Part of a small language model's weights.
Size: width 128, 4 heads of 32, vocabulary 539.
Each number is 500 + 25 x the weight over its row's rms, rounded and kept within 0 to 999. Layers, rows and columns count from 0. Numbers have three digits each. The size before them is the row's rms in percent of the matrix's.

# down: layer 7 MLP down (transposed), 512x128, rms 0.244, rows 135-201, columns 64-127
# gate: layer 7 MLP gate, 512x128, rms 0.27, rows 136-202, columns 64-127
# up: layer 7 MLP up, 512x128, rms 0.27, rows 136-201, columns 64-127
down135 093:509509497502520515501523477543479518528487466485509495472443486495567488502503475530484504486491526482506498493527547485533509494475518529488483527529523524489497476506522510496475499515497520
gate136 106:493559508468503495565550499466501494473483464447514483489499491490498544488502492478552468515476451480495495507535507473483485515509501541494507464505507483530507480471529494474465483510486545
up136 112:518490462436471495493514498510503484508535515470505500542505501502447529500481529520547468492476496476510497520490522475491462511520468527489441457532493475470540495485513527534461456522482509
down136 098:472501502480505541472502501511528457508505487509484461534502462527464541486453521466481505458479497475504502498508544495483514492505532479481460437501529491497468459508460453503500497498517526
gate137 099:502525503541487528540542496516489483484475461482504473513546491497505494513515500513489503479487500500534504482510475462553523504553493465509464552527445550478474500503514545495505528484495508
up137 109:490484501487510478504511523461512484493509451492513460482500554479564551510519512514488455521507506508499509506464470482513465504516493513499487527508510490468476475523524508558542516500491479
down137 098:508495509468434555461502524526543504533524524487511515500509504544474481498501523516476484506451520494498517482514477509469495470508526483531493483488490531508547514493514493485460436505467517
gate138 092:534525482497466471546548487521491485506483507531526487494491533498497512514502533467537448511493521509532496497510526477492544503554512491520499501508535527477485483473531526475489482509501514
up138 096:545496486497503520514497473507493538486489526494536471516498506464486503484512514480481493519505500543567521509483485465485490498501471531495507543505509492460480487502468521462520507483495527
down138 093:488447514502483484486461482473492533519494465490477496520509503490520498499479455483470475482460493484484513491455477523519526484483490536515478473489485492550507479549484512482554520542508491
gate139 092:481540529456526524492474494474511485528513506490528469500483520478478525502511499500514527490514471528532490450527485507479512499505502488505494520489517521517469509494490477499496458525539535
up139 091:484434488497508522531472491555488548524486480523503497489479471515499535511471484502519509502459538475498480517461526473510486469446486450508496526505481464497524503508520541437511468475483487
down139 093:520508513467493482514520491483493454471492523482503518491480517484484431510497519506488459545476477508540468503535509518528530520475497499500509493491487479498452491490500511486461543502493479
gate140 089:481521521524600497476473494507538492468505507475476538443506515467488469493526529502526524503481475488507495493520510526473471516505540524525482520515527508487503479484503494498485531499504482
up140 097:516479494506524478421533497483513483460494427479517493460493491506507530493572509522523476531526497486520512556488494490499484470494521507519492525460530520457538524532485491468492526489476451
down140 103:496506523511498484501503522514514460477511480456498511514448505559456572476532511537514522513493479517505473461487532463511543492557493471506508509499466502515475504490486523483504513496490492
gate141 111:481510513524485501491497548484522525465508536510482474534481498481478468495538498529463468506493519509500530474495471505498546557532492506504522513520490560500488501475528514454465476491512507
up141 104:541455503540526499530502476515480481527522470529494438476518539498516497489500496544505510517529507460505473477509512496520539485488528495538487488500472526488506483518535477472499444501505499
down141 095:478477518474474470488482518493515503547492484477521517546483453468520490529511471509474514513521515510562530495486521510507515478489502526520498476481519509542536528471480507498463514460476549
gate142 109:507459503487494510524500482546486505477477584568493453490553498512495494488504473461489513468490466488497513496501508525498496483493556483563504470458520474494490479483510535490490489457542498
up142 111:462516499509547487497453482513530470503497531520539521495451495458518494509473508519461513511515518534461481488552488505506484502488547481463482454539499497455479497493508483522526467495515442
down142 102:499501495500473540515546549506484474441471481504485533491510495476529462482449485494515534480509487504540494498508486513514547501458512514514496511474512486512554536485546480476492487487489498
gate143 099:524503536538512460554474528489503536482507443470494494460484482451514481515492495428503487505500492519536474492448458539494526477493471455501485474484524483517484534503510516532553527515502504
up143 087:494515486448540511464487499516472466536475498491465480511520504473501475462483486502503491528526530519483538503488482455520494490470485486522547480514483486499471487508530501495477441534515501
down143 100:528525481488497483485549528502502498490497506467481524502500459483508520477492481501497508492491484470468504525491541513472525545516465479524530509470507473524489558497528509487443458510496517
gate144 107:498475530461475516480527497527500499504537506469472462527485463498515490480500553518496492503476543518481465471471421486496497469527481487494521501528451498511501507497507543489532463466492486
up144 105:502468543481528504531491497505521515496538495512454518558502458506463458581489444513529525526487538511478487544511481490496473531558463490490506491478476523488502510489484536495504550495515496
down144 109:523532503484495513477511489484445534494485519522455494497524519483520492522466529510461501515504529510510496518486488501460492543443502525492469448492465557477488528513470516480485531513475502
gate145 101:468525477505514516471496516493521453501475474500491502486459522458507442485530501517484535486507478514551464453489516530497456540498518504469456533522476470483483481537494491513507493504493513
up145 096:491460551509500520551514482499496549537494513495550496494490497507512480510471474491505472461486475523514498527539462516492505481466523483537507489476515499505479503519462474470500473514484445
down145 102:513471525467496465550561480455490462512507472491526524467495492439458513457520470541520501515490526460495483483552477502467479481481530472547499526519470502525500513546487476479515507481521458
gate146 099:489465489504510523500520465471494509500505475482480493481528526558460494545511477451520474508486493472470457493511479486492531505465491539500488507528487534493542547465492523497502525540482478
up146 099:530532491498509500500493496516496506513458500503539540513521456528517522512541513510487505511525497492483529483518494502536503462476484508483484458501507510509562528517538518517485462479458433
down146 098:507454460492527478512523493522526502505489480518500502481511500456477501533521471487491505483447546504515503519521470505476508517521476497490518516521452531450508499524492528448480481496485474
gate147 091:501472519490492515504490496490512536480515505509506501461536491443494483508542516516547512487513477539494485532481483505528542507491518531472512530571542535466512495466507518509523527511488458
up147 093:534486510491493492468501509484497495539483477508508490494510500516495469481540548482539495446543530558491483516488510497542511537504478521489515483481489507458494505477488529491522510479485504
down147 098:498493483561520485488509498482523515541515529481549493496475497502488467476496474493455500510506496513482458522531517492494492463541469541490486503519508509475518561517500497505517495545487544
gate148 099:482492574514531466522466489494511485518518514549496531477527542473474449487495479508488512489476516529508508522497482432509467493475499518507499488526516525493513511511489507499494481513484499
up148 092:503489489498455472534502527498533486510467471494493516509502482517500506503494487509504498467480487493504562481489495508460480490501497460499479466525452493512481553497480521530512493491529496
down148 106:487510468521467427507508510479477493511479447530527490483455516494473549479482485483509498493487548505513491466505500518511482472511536527526510554513512525485508528507485524503523472506514491
gate149 101:502504471476534497534519488485496526496509433486493527503498493524564492486461497514510446480556533517497496494506512552484455486510508523490507510502526522530507503505522516477508482494518536
up149 098:451483511502512493501487510506502488502507462504515505445433451478506470523490505551549472517470466516481491540464517486491515526488516484509540491488527541500572516486538531486496534491524498
down149 101:526477508476502543521515484541509458505525487529531509525445454507486525491492498524520507485509540501522520525503466490481521499460458541529478470493539530545468512465545499491519484486483462
gate150 101:478493483458448498490537482484509501478467495492510500509447530546531479516498521483496495449492491487445505487504494481542508510490514430467502492484491531464468499522467506568499507507521505
up150 102:494487508444506467508510476489475465505529505514505499488483470501472489501529509518469479499533484519486465479532517570510476478453527559497535479473476533504488509526495534518464512513545479
down150 100:513528515527500477461518438485509548524465488515505522549497502448497509512491491513497475470486523556489497491521516467484471541541483471502492483535490498527473494503456511479498576486497505
gate151 097:493465530528526529472540542464493487522510520501457484498520528543489498457499535502487522481489514511528500500512517565523508482515537493541461490513533499487468522516510494453482450535515516
up151 087:527520504497474455535494497491497467458535503537501540498517471488534490501532496479511473516491488542466537512509484479476437526476471488519497499532535473521507440488503462561487479520498493
down151 104:477478482539466515500503462487497495494499495571508561506496516471527496502474437470525505494506518540468533521472526493528507501505493460520489490511587493473488510429494505518478506489493494
gate152 109:545494481514515461497502550498501539546506479498523495523504532446480500495506514501497515518516508519515497507477507510482461464452486529484477488490532461513506565505492484470523502449484491
up152 102:560477552474532513471531530542540501461547473530493547513491507467521513559489487527505502518478535522475508504502533455490474512527507482504481517494512515506505474530505513501547471502454497
down152 095:502516470515497505478489488464499517507481521495493556443471488515506492513489554468448521495506487486512504493500502506503483512498545475474520476543535506531510499503493529482502475510523473
gate153 097:525492515558496533489526468479500478516496504505483537523468531518513475455454504538488524509522470448486528470525487509496535490494479475530492500434517497502546521447461500484503497508516466
up153 104:515432517515502495537458520501542512455473475533516488468516522510493440493522488544503525483466490465463552468502498522521489511546486468484490463475475484523488476514508505484465501479537533
down153 099:462546514512463511521487486510494527511523529497459502437522532495538496518483468496496497527483461463503499486518501483489495472470491528521487531496473471518494499508512441473493498545483532
gate154 095:496488525506492498510506545509478478479475520539464523496521498497483520516552488480504517480520429471470467500484464522507507528506523444513539451487488478458523492484522486478486520512419508
up154 091:531479497519531499494544504453483496521474495478551540455520516474480505536428482509476513518526434509511487535473486536522518498496480474488480462456508496492459536507499468472496500482480508
down154 096:469517509514499482500518506468493462505519501513497505481472514474506452507475450531474531514512560506481520471548512440505484514503497503543461508510508545508455549542540523506483537544527520
gate155 092:465467440503523526422506509528489483503512499482497509511531499491494448502534508481475488511479500517547505507481502505521498476531480519516523471503496491546481513504496471509487432485528501
up155 091:503482514517521466451503510504525498501489510462441478465478473507506530502540505496533499509509453478502466466490489477461517516526538538496509518466480504499476498484505511540518512483483560
down155 094:520452503461503460484476484480506503468481502511525474477501520522520515476522469500468476488480464533472478507515553477481481474537506514479503492485551501508467509549516506519482510486454477
gate156 094:451485508506536511514513510490497535486479484558475470517496506465500513516523500459509440535541506483505474495475558499508485513512533520559542534479565507523528523539502509497482491508506465
up156 100:498504518505473496529498497493545536517485533464479533554511490517529509483526490484477497494477512500484493557529475535493492542540488483493524520502511479508563463460495488503522504502537507
down156 099:507519484529500460521521477524493506509501497514506497484495479511522490481497494494472486517502478508496476519497473491512541526463500502494475457480453465545496505518485517519497455522487487
gate157 088:513506516518494436540505512496489508496494586477467489487501516502484454519516526490481488536472497479475489569505507527498520511507487499549563498485487533533513512486526481527467473518485520
up157 086:472477502493511505503489486477517479484494512494472511514500486474502495466532489517475517481475468495524501503518483487471518449461502514486460518513523490542480507547500507516496513491493529
down157 095:520524489500506507481542524491505525523513484488506477509534526469507527484510524453485476464474538565507499527496508436497511493465496472508465487505512533499511524554490496468501519493517483
gate158 097:453484462507481476458490549512529497484480484534475471535531520507520493503553583555520487448485520503525530510495504521475526511493507513522458509516492517484467462519507499488492496492468485
up158 101:461503515500527532502529509490507474483481472535452489531520464518511510467501556526492482486515524523593520466507505528472487547460482491484492495515514517493458435521482478493434491508515501
down158 104:476551528505514530490520515470504524467515475531522468475526546507521480499488527448455502481504504513524538471495518468501500515541511460513496468516521487507509488495482503509473482547448534
gate159 102:495498516513473541512509492510499501487501475474499517467532454487477455484494479489474496511536465516543515519469512510492521514455462488503510527506515443536500518485483474490487535501511510
up159 100:517496459454491490509505502508535548474546463478504554510503506461488479451473520483491502486520509511555547521487458502537501502494486517516453515463497462499472527504500503498539481501475527
down159 102:498490523480483506535470535491492517490543512459475466454493548513528483482489507486496509499543501467515483497490467472486474448483466482514509499462524463521512536519509550549491468498448530
gate160 109:511514516485469487496542480509497499497486433484472459461497516487494490511449515471490548548495525467490496481473516488489520486508486500496529539502491548473511541485531471503497530522486465
up160 095:511474561462460435444556503469458500507504510530473478454536536523551508517506501515524522446502495469489476470533521520449523476520500503542494496469531491484525473443499460525501503521467505
down160 103:479516527507535506503472514512486498525454528481518494509484526527492487489461509470493461512524494508515501515430499479486513495520479528462461470509481478521468501520522505487503540498493544
gate161 116:513470514527502510531509508535492491423524478490500514533507466478491489514519448498503480504515564490496529505535504497498481480515528458487519524506493490555474512516469507488481470510509494
up161 108:533505557484508453470494480532524482490471475495493527486472554495448454479523478445496522509529495518490532498499453467469470506526522506507509488506498487505527473498471508476494496526505468
down161 105:472512490481471488499491509510481526491494473511498522478509498527493504534513507518452475513516480486449454508520449493470481474544498501470482438517553463473492543502487487484512509483505511
gate162 101:516487481553486471495555536474510486512496531496522474474537509435502516483506519471517511517498488524525489496471512499511495511488575512502564476486499490508529516469486519503525501484467490
up162 099:501512453531466485532447508517554504515532495442458537491497501468556494500495501462490518490469512513522474539529484476528498475463474533507542532496516505473514501493472507535476457472505481
down162 096:527539512546517507483557441513494509447504506497492498502510494508475504492537458502479494480481516481496523497517486517529527540512496506437526546502510530497502474515525519508507512520458469
gate163 096:475489529508497480540519487492534497514484519505519506501511501514518519488534447461464521466495498432487478490506529496456580500537497520521448488531504531503530501526469536499478476528485546
up163 098:524545513508525534490487478481550501499453514468502503483467486509512505500500467499534551441486487502599512506502491487498475495491475511466494512513529486477490488516483535520527492513478519
down163 099:485525493524442524464496487478548483502421492543493503522485510524517537508506477479474509455482553520522548518503484478469467489499504545468511464498479499496474526493556521505518515472509475
gate164 101:455492528524475485476494475534484469502477527475475501514514527496473497497506480472490494495467510488507475518456518561556504460523505503487490494502518501503498531498522511529482470547489501
up164 100:520482532514473527508509512521499526475446543475484545522531513500492508533505431480523501507495464445526473489492488506508505502479488517478459485549475499489512502498531493503558505509464498
down164 103:531446513506458554540506502491542524528506489484508491531482468499538525497501519493573480495484447510483485485475483472491502556473486519479480503496506471511534530525464494454464497523489453
gate165 110:497477487517515484508506483525531463537520497524474515489515507496529544504487505511490519488471491503504504523508465556481523502460476490489516504459474544515517506504465508493500481449511507
up165 112:505490492483469528518482480481485536484463534536503495504478500491484506515482495503495466493482488454490558518538509528516471545557497472521459500493549484526504554485485496513479521525476514
down165 110:435494519487482545502500571520508501529492479512485477492530493552526509493521464517503494481471536456495511511507525483504543480488509474487527497509537509575499529495470494495492477494537530
gate166 102:483470545493508473521486519507507548497469519510481450537548513492475524503517440464499491519499499505503522509550514493449499475488503502467501445484519488495486484493504545524508490464511505
up166 103:475518510586469527448488496481517477487518501508496510520496499486507480527507521472495518514505491504513482535472515525522473483510508508514440494481481504504473531481495510500483505494530504
down166 102:521535473519502504496472490535497504461480447470504448522503467511483475487518506478475497507506536523484504539557492522510501543494503475497554474506521505526488519480509523475457504432459490
gate167 108:478505510520512505528478504495525495539492500457522523482531490513490512545489473502496472500498440476526462472482460547511468504480505505543504515512508524487503468507474492500479491515473466
up167 113:490525516464516510510513534467557498492484505454490495501515505465485551509505513427469468496514537514500515535500495530489550509438498504496506458521472524532515519466538481494555514523502475
down167 108:493511541503474419518510515485481511510503491532465550509511534503510496458536543499526482495484477441514494482472503502459469520529496555506489500474507537512516519496513525480477479447484537
gate168 090:488504596507554520503503499514518514460526531537469486467485495518555523489473500478484491467518506519482517521494506484476456489474516509476465490502471453462544512521481552448492497485493476
up168 090:481498512480530500471517507512472525503517505514543513495442496476500497527548476487494497503502520502529519483528520507548499516490475493547504500516499473533512454504490502515492554477476500
down168 096:500511512517479457512487490462507480488472506513528482514494536494476521530520467465522476512515487468506529466494458505482494524512506533464498510494478495570464521499528503489504478491491495
gate169 101:478557499506478502487499484472482501518466512502534531517536517472547519535488508490459549470500526512477491495471498519484496501491485479488506535500513490463537446516489475518492510526497509
up169 105:503443471462503524484438467492527487549536469533483522520484466481499453531507477501491519499488484498511517495476462471459495470517530484458477496497496515518510505481518463521519515489523493
down169 108:475446526481490509485532503514485457492522474470502546498484507514503441478479511490498492464479491494489523522495454475516502493502499469491440515499465499481521547481518541481511474476456472
gate170 094:510462477485491467497498470459506539501500537492476507479540496493510513464529500555478506554542483472499539472463509483508510466487490517486485564485498531478511499504488487455481532503476565
up170 098:544522525503485486494491519556507516502514527562489476542472494511534511496493500520450503477508513503477480464547492508482526495486482502507525489474481454501505501503536511516517483461527562
down170 096:536482485513528500527496497481534459501457481429498463538517520510488478559512502479478475510508543500543507519511504455522490510514460481504484500466452531504498543506504524529510534528496497
gate171 112:480478518479512493518457532563475512488492491496487507528516507494529468451488494512500501441512504490498478481507481516513482493493548472510475460499508483496518490481504500549529486471524488
up171 114:540504468506480517468517489492486481479443515507515476489557485467482463533494500518492535524508490501531529535503503510467490528476500480482515484530500546525521468518507475462502494485494485
down171 114:540521453492511491470476532539537462477454510508524552536524500504528492525506502459494470498494549485531529516500497459508524514505529491527515523511504493515497472491486499482509493537518545
gate172 096:507467503487499503520480483496521498471507511463518494478497537478558464502465533481480532462568549523477471540481507475478453512512512491509514512524556493470461525486449492522494529490471479
up172 092:468472520498513483533496517469517488523516490502501486449505541494509493540505536487509506495515503494476494526487556529466475521479519492462452543460539530521487466473442551487527477554492504
down172 098:481504528481508529475523531467516489526535505518499490504504519461539540444515558540519507487460488549509495475500511503547530482482466522479486485523524479482505487503482523532498506518505482
gate173 093:500521490456500540495496490535525481484514505478482502498489462497467499484543482470467477471493516508499565535450500475471513502462506471525528472511547487493486492511511461525513481489467531
up173 091:462482538475530494460479483523508518455466482480509487502496516507501496537523488460524540510526530537466495511475514544501521494475498453500555556520513475505512464525512510495531521505493491
down173 091:514478497520459467486499521489467473510509529527502510515518488513536452504478500536508487505506490490508510547558474483519483477486464454470476463516476543528504500490530491526486531467481500
gate174 090:456510491554502513491516473470478502465515528473498477509485521485440527486498544506462510500506538480530493505502482524513551532510520492526507473461507509455490516500484515473517486522456476
up174 095:551458502502516508510495490512550537522491486472481499567494505500489481475536446491536502498532545495487527485524518499524503497473513526539507506512541525501501481523493515480575499478500492
down174 094:468507466550468511473478556523534516532471507504478484478499532522496505506494496512479487492495487518512509499453527498506478485482488480477500486473516504512481495491523504452478462490500542
gate175 097:481498509518506482525494527499464462507502497584487522520493512487519476481513472528519503504480559531505514517470493533475441483504489487492513503511494529502497500446460497532505452549499503
up175 095:498460490493445458483455502533529437522505490484471502489484524538505459490510512515484491499475513570504511480514506535507460492537485506538527448492499489490469479477491496513519484481479496
down175 089:537489515510455501492489500450524509535493523484518540478500511561487525529477500554486504498573494486476484530489490510503490524504457473490503462493502488492520485507531456476447522517516469
gate176 095:526542523522501486483446497500477535492487515539464484508515492485490487509492489490523518488506493561495464514520481482461476479514463490517485507484514500474512493480487483503484487525476469
up176 101:553548495466515492526473516473505502466449474488507464517523501529473476524496516515467480509553472541483480512542448508475514575509529489514470503454549502496539525489536477505499483498513556
down176 100:485485486533502514517460516512512485487493441498483473491524503493525570461484478475502512511534489508498489537504504503526492543461481501529481497516495512458477489484515462516530512478480485
gate177 096:460536510521527516518486522529512527527513485489488491438509493496449478531503491501488502508470519493525538533440513508476496482534432466475426493502523543484508506508517504542507493519501503
up177 093:524498493524513492528510564522492456500542494463536469510510504469494504481510448492452529539461501471504472509467520508481541493489517494474480488482513518524525515516465496512498510462499507
down177 095:502495517560534506476484440520493535467473492473480504481512506515503499497495501503483467513515508506492498532477525480461462550522452503520517492493509513496517487537483518475451507509541513
gate178 087:493511519546512487525516514566486438493534498472524535547517508438519524527501493501473486520534530493500518479493483510487504491508570482481501502473496482521525499533541553473458492474444511
up178 087:525511464492461509534521489520534533497482508535481458527479459524488480543515449523508500510505506486543495492512527495490488507473516488462464469458476504499476484505506540512512486522502537
down178 092:487526493507483521490508507474500541503524461497498507481484523502511487512512521482525464538529465491491453472498485533505440497498504536423502528493527515492533544518548497468533491534504447
gate179 105:490529466553520511476479501523494514509493514472481504482463483521498529514533465469480502495474464495484477472469463506531541485513521482515511522532474465477475536518484520516448481488476491
up179 109:479495475490490499498520516477452524539456489497472456533515514524512476497499505514521488525486518481422489522512470481504486567522550469513531516463526507520501518545504512507483492515474480
down179 106:525478491485483466516473485502512466485515515514466513519498507512495526495491490501499499499485523533506449468514458498477534516513431461463503501512497464513501522526511510493512556497459484
gate180 093:514491497467515548525576467523485491505478437482458490547500502508497487471501493477495478531475534518533503488462487512482515540466485468465543490518495561466507496501524481496513493512495527
up180 093:487534485495452509513522455498546521494473507460506496484515514499487487539478554510447440522495569531506513547495492551504519507503468489491492487501487497519479492527520475522497495510494522
down180 098:484486520514493473481488517540488494498526502494540541524498476486498444481539476490486527530497507555512482493487498549512497475528514455493492527473444495500498511497501500470468513478508507
gate181 096:488471512524459467492498501490500494554472543493496491513539499502514462514507500528508510453501506487494504487504497521514504488461525529531462490488517476474524496461518489484525514485479522
up181 099:473483513534497485499510522478463483501512511509550510527510455490463481512469479485556526507534469506486458498502488510528517545491496483495511508512483491452524502514500493534529518490501547
down181 104:530513486515526535503519529511521513485497492517466469493498513485491481503529472515481535526499469445521479510501508484469523493461483453505502524470526548499482502510485459515487490510497549
gate182 099:502565485553489539508505523529569482493474549520481473529506515467512488463505527478498453467526508504490480498494509500485505483550523505479527451494496449492478506509515491472524507491469496
up182 100:500479549503530473484477493539486563525476511452507514488515499506473474487512488509512545459515495503479461503536491515480488512549525541512489480496507501501526460497444500513517505470496513
down182 092:497480524489492477508513521491462506489483522493506489532491507475575501505484502488513453496497532531528511470533528540584544515490521524510500528481505508480531506543510440510473513534474509
gate183 094:515463480501502495486485550497489480454535465482519497500481507549479480532533420464537472538468486526503492481496495510506500480462512531512512513494479503484487517543450506497534511491479483
up183 095:498517515515533507505485508479518533549548489490532545514499547482465504526478513491503496498465482518457486516475531473444434433520494447498505452527493507520528519501530527497512511452484465
down183 091:524533553532484528512500477494534507507467514539523517516494525474482452499531481478461516492501483522491517476484464503488454504505515522472439526477515484486519530497512451493494508571515459
gate184 097:495470543530489477476478555490534472537517517507528539544530546496512507461475477528530524491482502495524498510506498516456511473498493480520490480501489487444469504503571512526500481485500488
up184 105:489527498481527513475503533470496516483440467500540501538452526521494451465547505536467515458540514511481557472446490464478509485513536511514514545475477493529501478512523530500516459527487508
down184 103:525465476501488490512501488527468505522490517511476499490539471426492515509480487541519492537435521530502476502501496496512508471487516505484448503487513483461494471503525509533519539487546485
gate185 104:525517505541484472506515498489538479490508531471496464520533494482527503490513485516502519451446490498481506503523496532516502441509462508476515481559504494493485493477472483479535495511490514
up185 104:496529481496470505498520543435513517476542510503532513540480523517488523483505508481526551485455501518484519540528483505536497492544491502500510509474491464487514483485488509465493556466570492
down185 098:546493458524521507504486503492533479466495508503526454534460512497492500494466476498536508528496475466447509489546495529446484526480526500508482449539490503490522493517463508560509516496551479
gate186 102:515513495514483529483498479494514494487520508493495498542502424528537492491493475530516503468516486507499531474519455498521457504472505547502502497474501525510489512550481499495500470474454466
up186 107:541492491523475520546451467474477536442526514477516501492456495501546506501494499451519524499529469514493491521527471508490511477493481521529485523505481472521508482495494514451467495501490539
down186 097:497493503520503509473493505502507498521519502463497522505464547555520524476475537495526533507471500464526525490490477485474479514525531469508524495520504534474483500496534519491504443519496523
gate187 104:484484537525523477452510551528458492493456477503469535515487500490516519492486479507503495455510497519468493499513454526525464473490525508516510520526513537512526521559453494481520494535546486
up187 101:491543466498509526499524511501469523546491472475494457510546494480507461514509496500494508488535477551514498501521488437491497503515497483507513537488467454461514520480488480523514512473464502
down187 102:498498493510516505498514508524495501495472494516451549534467491489507502489514504498496488497529467444504503496515534481511486486503522507499520516488507519543492527465524498498454530510503533
gate188 107:481490485566491525503528477529509541479480532469495531508474535512474477430478478460516514462521516507503470503517506484498541490501501525533483534484450479514507504539483526472457546536530488
up188 108:498501466483572506498557503507486525521472482548548426513460496456523461505512483522494495532481532478524465537493522522503497499504504485501492523490465531474485459473496539506513490479456493
down188 103:514507520534523502509499536460493509530490463507438505482525533456502517495506499504492527537537495465506532503479478456522473487506493538500470489507505487454474521494500479517484524445526481
gate189 103:504498501496497468496485464539553483491499490491516465474482503471506481489497472504472473498495520489477471493502517541466493497474459505494474434499468577490445493522468462480489479466543529
up189 102:486470514505475485510489545522517449505485484527537470479533461487484475504481489490487491492507507488527489502470458483514497465469480492487488508490500512497494509514515539486463506460491516
down189 101:477488503504506502491502491454485488510525510477541499511484552517500528497500527507536526483495485509493548502482520506479494527522469470476544522481491487443467501469450537489514501481467481
gate190 106:498544497508534494506477453522446490489479522508517486506515483464506490570523529532495512523527514505494532515510527538498538478525477479483440533524514461492499479497500515507448529441517498
up190 103:491481481513470578481490518494453514492439474509491532493483472497477479500512512480492523519485525479508489540517492528512467526468500507495508458516524517462507526497520498482436507521485512
down190 096:495470515492483499500533512491458475515538517506542508506496478488518413532534502485476486485477531458530518494515492511482494475502467484517521531520498515526505522474486496544505497479514505
gate191 106:503526510501533475499495518550539516528457494534474470515514499476465481498508489485480493528512519534498477509529495510500509506509530509492493500474488467551498468512533438532449486526572492
up191 106:510470454525497473469516512524529471528521507519483541491504553479504513455492543501470529479549501541526448501521546510510512499502488483483525506502548483477476533487481466474462542474507526
down191 110:466504476498509501460464522526492506494458517503478528527489500510459492528511528477469450504445524472556513485472520488496531526488531467486502502493506468501509450476517474481482503485497499
gate192 088:492470495507501497506511486528445521513473503496529514517510480527502485506483548529481460512513486526481481497457511505480528510478501490512484531497519497534541479471491412485511482512504539
up192 104:516481477535486499557485504513493509477506444516519513545556491519478478504525536520464476476495512499461504514505477513525515492540519530502522549475473498533487529436524510520492476480504488
down192 101:524494519519470489557554550466518457499467538494504505519465517467533497498520461463546479535507526533529515539524512542507508515564514502504465513471477490505487486493443500443520511500512487
gate193 109:546498521529481539485481500558451461534506472492450497516500444472486528481539521478540486487494508473496505527509487459484485458471511477529508458529471531498481506491490518495485481540498477
up193 107:488523474455510524494487506484493519512495522477514471482472461461502525511464482480496513534500525514514477480505524508489498555482454467510492488517454505526544457502497511470463520521546487
down193 108:524530494505512481466475480502533463493502517471515478523515517496504505510492496514512468503490514504527547515503515466550501482511545474519505447533528490508461507520515552451474505519458452
gate194 109:503523489472502549446482480502514546507525482508493511459517486439548492498468508482504487516521480497542513475490524512499512485488480515495501501522480477507520499513510539499534507487468512
up194 107:521519521483508550495497486508513510546523492516473456510544508516502496491478507442550493532518554469508535485511466556521501487456519499499509507483537495526508533490481543491510532507508530
down194 103:480465514553511511499484521503523488514510488504530510534497536465514466513439466542506504490536497532514502465485540528498518528463508484534506478457519453470488546519492494504470523477495495
gate195 107:498486470501473500473508481476488512471508487489527461499496475485517459467477506483508490525501480502526490527486532554464449481501520475484458483526525536449516528453568489502467521463561510
up195 115:504501515475469543477456553540489473541486474482498470445501485523512481526481509509504469527537477449495487501517533445510535473501511509483489461509504496495476494494544462492459488525455538
down195 108:498499520478489532476482513487500540527484515563503503483493494504499496502456534501525496502466481442499521471471514518433497475519529502497514493472522505491541454515488493491490524475493466
gate196 101:471462532547462482524507558508488517537519489512492512514492520468521503493538495478490477526509531541500511499517485532491504498532489507463501533517510537495496500510483530561520526500522545
up196 101:508543519479513523487471477469497547442512525487502521520463487467505498507478541459491471450535497511548495470467504475476550517533508515502522480513480509497461538502509501466517521531478505
down196 099:475479494519484530530536524509498489503497495542525506493501499487514487504474460458480497478550490499495470528526465509533488508450530516516503539462469465549523507494513550519484489498509530
gate197 106:523503454424482520510545491517477496482459525508492515527459488466503464497488493522512457512458553507514526530476471467485499453481499506475495477479498484500448493544525460460476460503471521
up197 104:523510547494521496493497507483486476521490479506513510481523511472483490524504527470454490474549490513536465504535516482444510499487519527509511505570492515502517512498487493535533518499510463
down197 107:489464507447462516502490472531486527547520487502502505495484524552484478456506506501493489484445558496507530503488480524507473513507495506519494525514495504507490500530557475499502441492467480
gate198 096:484497514463469533479526499512447503507484481511469542503528533525444486509475504516504474506556486551465533503501498490488513484479491519489489468497472465531502517474513513477557527500514524
up198 101:477517522463529475490487488477519523537494476458493491508478439475498508507537524514479510549498543472495500493452501533522528525483495453516523521505488513496514445505501518537490495503510465
down198 092:466464518515477504505465498535504504486454485506498520471480492427517499454517508455511496457490511495468516457520509508556506488530488518509491470506531483474507538516494506504496480517486452
gate199 086:522485537529474500484483456459515487460549497530503528522528478528512507448507504511537472520483471490502511478470497541499522506515554550514538459491518485489488520477564529490511467480529545
up199 094:455505528546557499462518515489530494465506515506485521492457489526492486497495546510459486490484529502538514496521473484502491460481527540504494473506486517478520541541538501507500456517555481
down199 089:469526475472478545525485486547497509500502495484491483528522467479458501549439501518523477493493461523471532520503517474463487456497518453534507509487532491483517499504482489483480535502497498
gate200 095:444485590525513480488481503544542496513472501505515449512518472511509486534491496488499525478534522513525437482495505540503541467531482459537478527474495491528522486519498499484493517554484489
up200 100:507491492476475480538519495521518488487489460515504536488493491480524511554504523515458533507503455498471488485459507547482530495494491478503540533519526512472497476469520478562458535503503497
down200 101:518475480479526467533504515483508501503483475479496512471503509536468508558522447524479522523520506511552490554493503467452496521559483530506553505465501493503501486530491507509496515537493504
gate201 103:532486551524527479511514489519508505500493518504471465501505488472520443479521488532500460517525518459500496484468521469474478473498489533526492490456519516486507513523464540462478490474497459
up201 107:511487520507505514513475501495475511483498518512489529498504471479469526521545521552579490503561464460489517469529518516494474469513509510491464500460494500499504522449539483574450470505493503
down201 101:458435468515500499554461506526526503496457527458508512477520489500493514481501488539444516503495495507459552491457495475472484471502487519529539495482522477482487551575512489465478511497503507
gate202 099:493487463507504464501530511517435495483454466519535468488493502520525480514556526524452522476481488459515501503534535519484483477497514527529517491463508515472487530503512527506475557504471516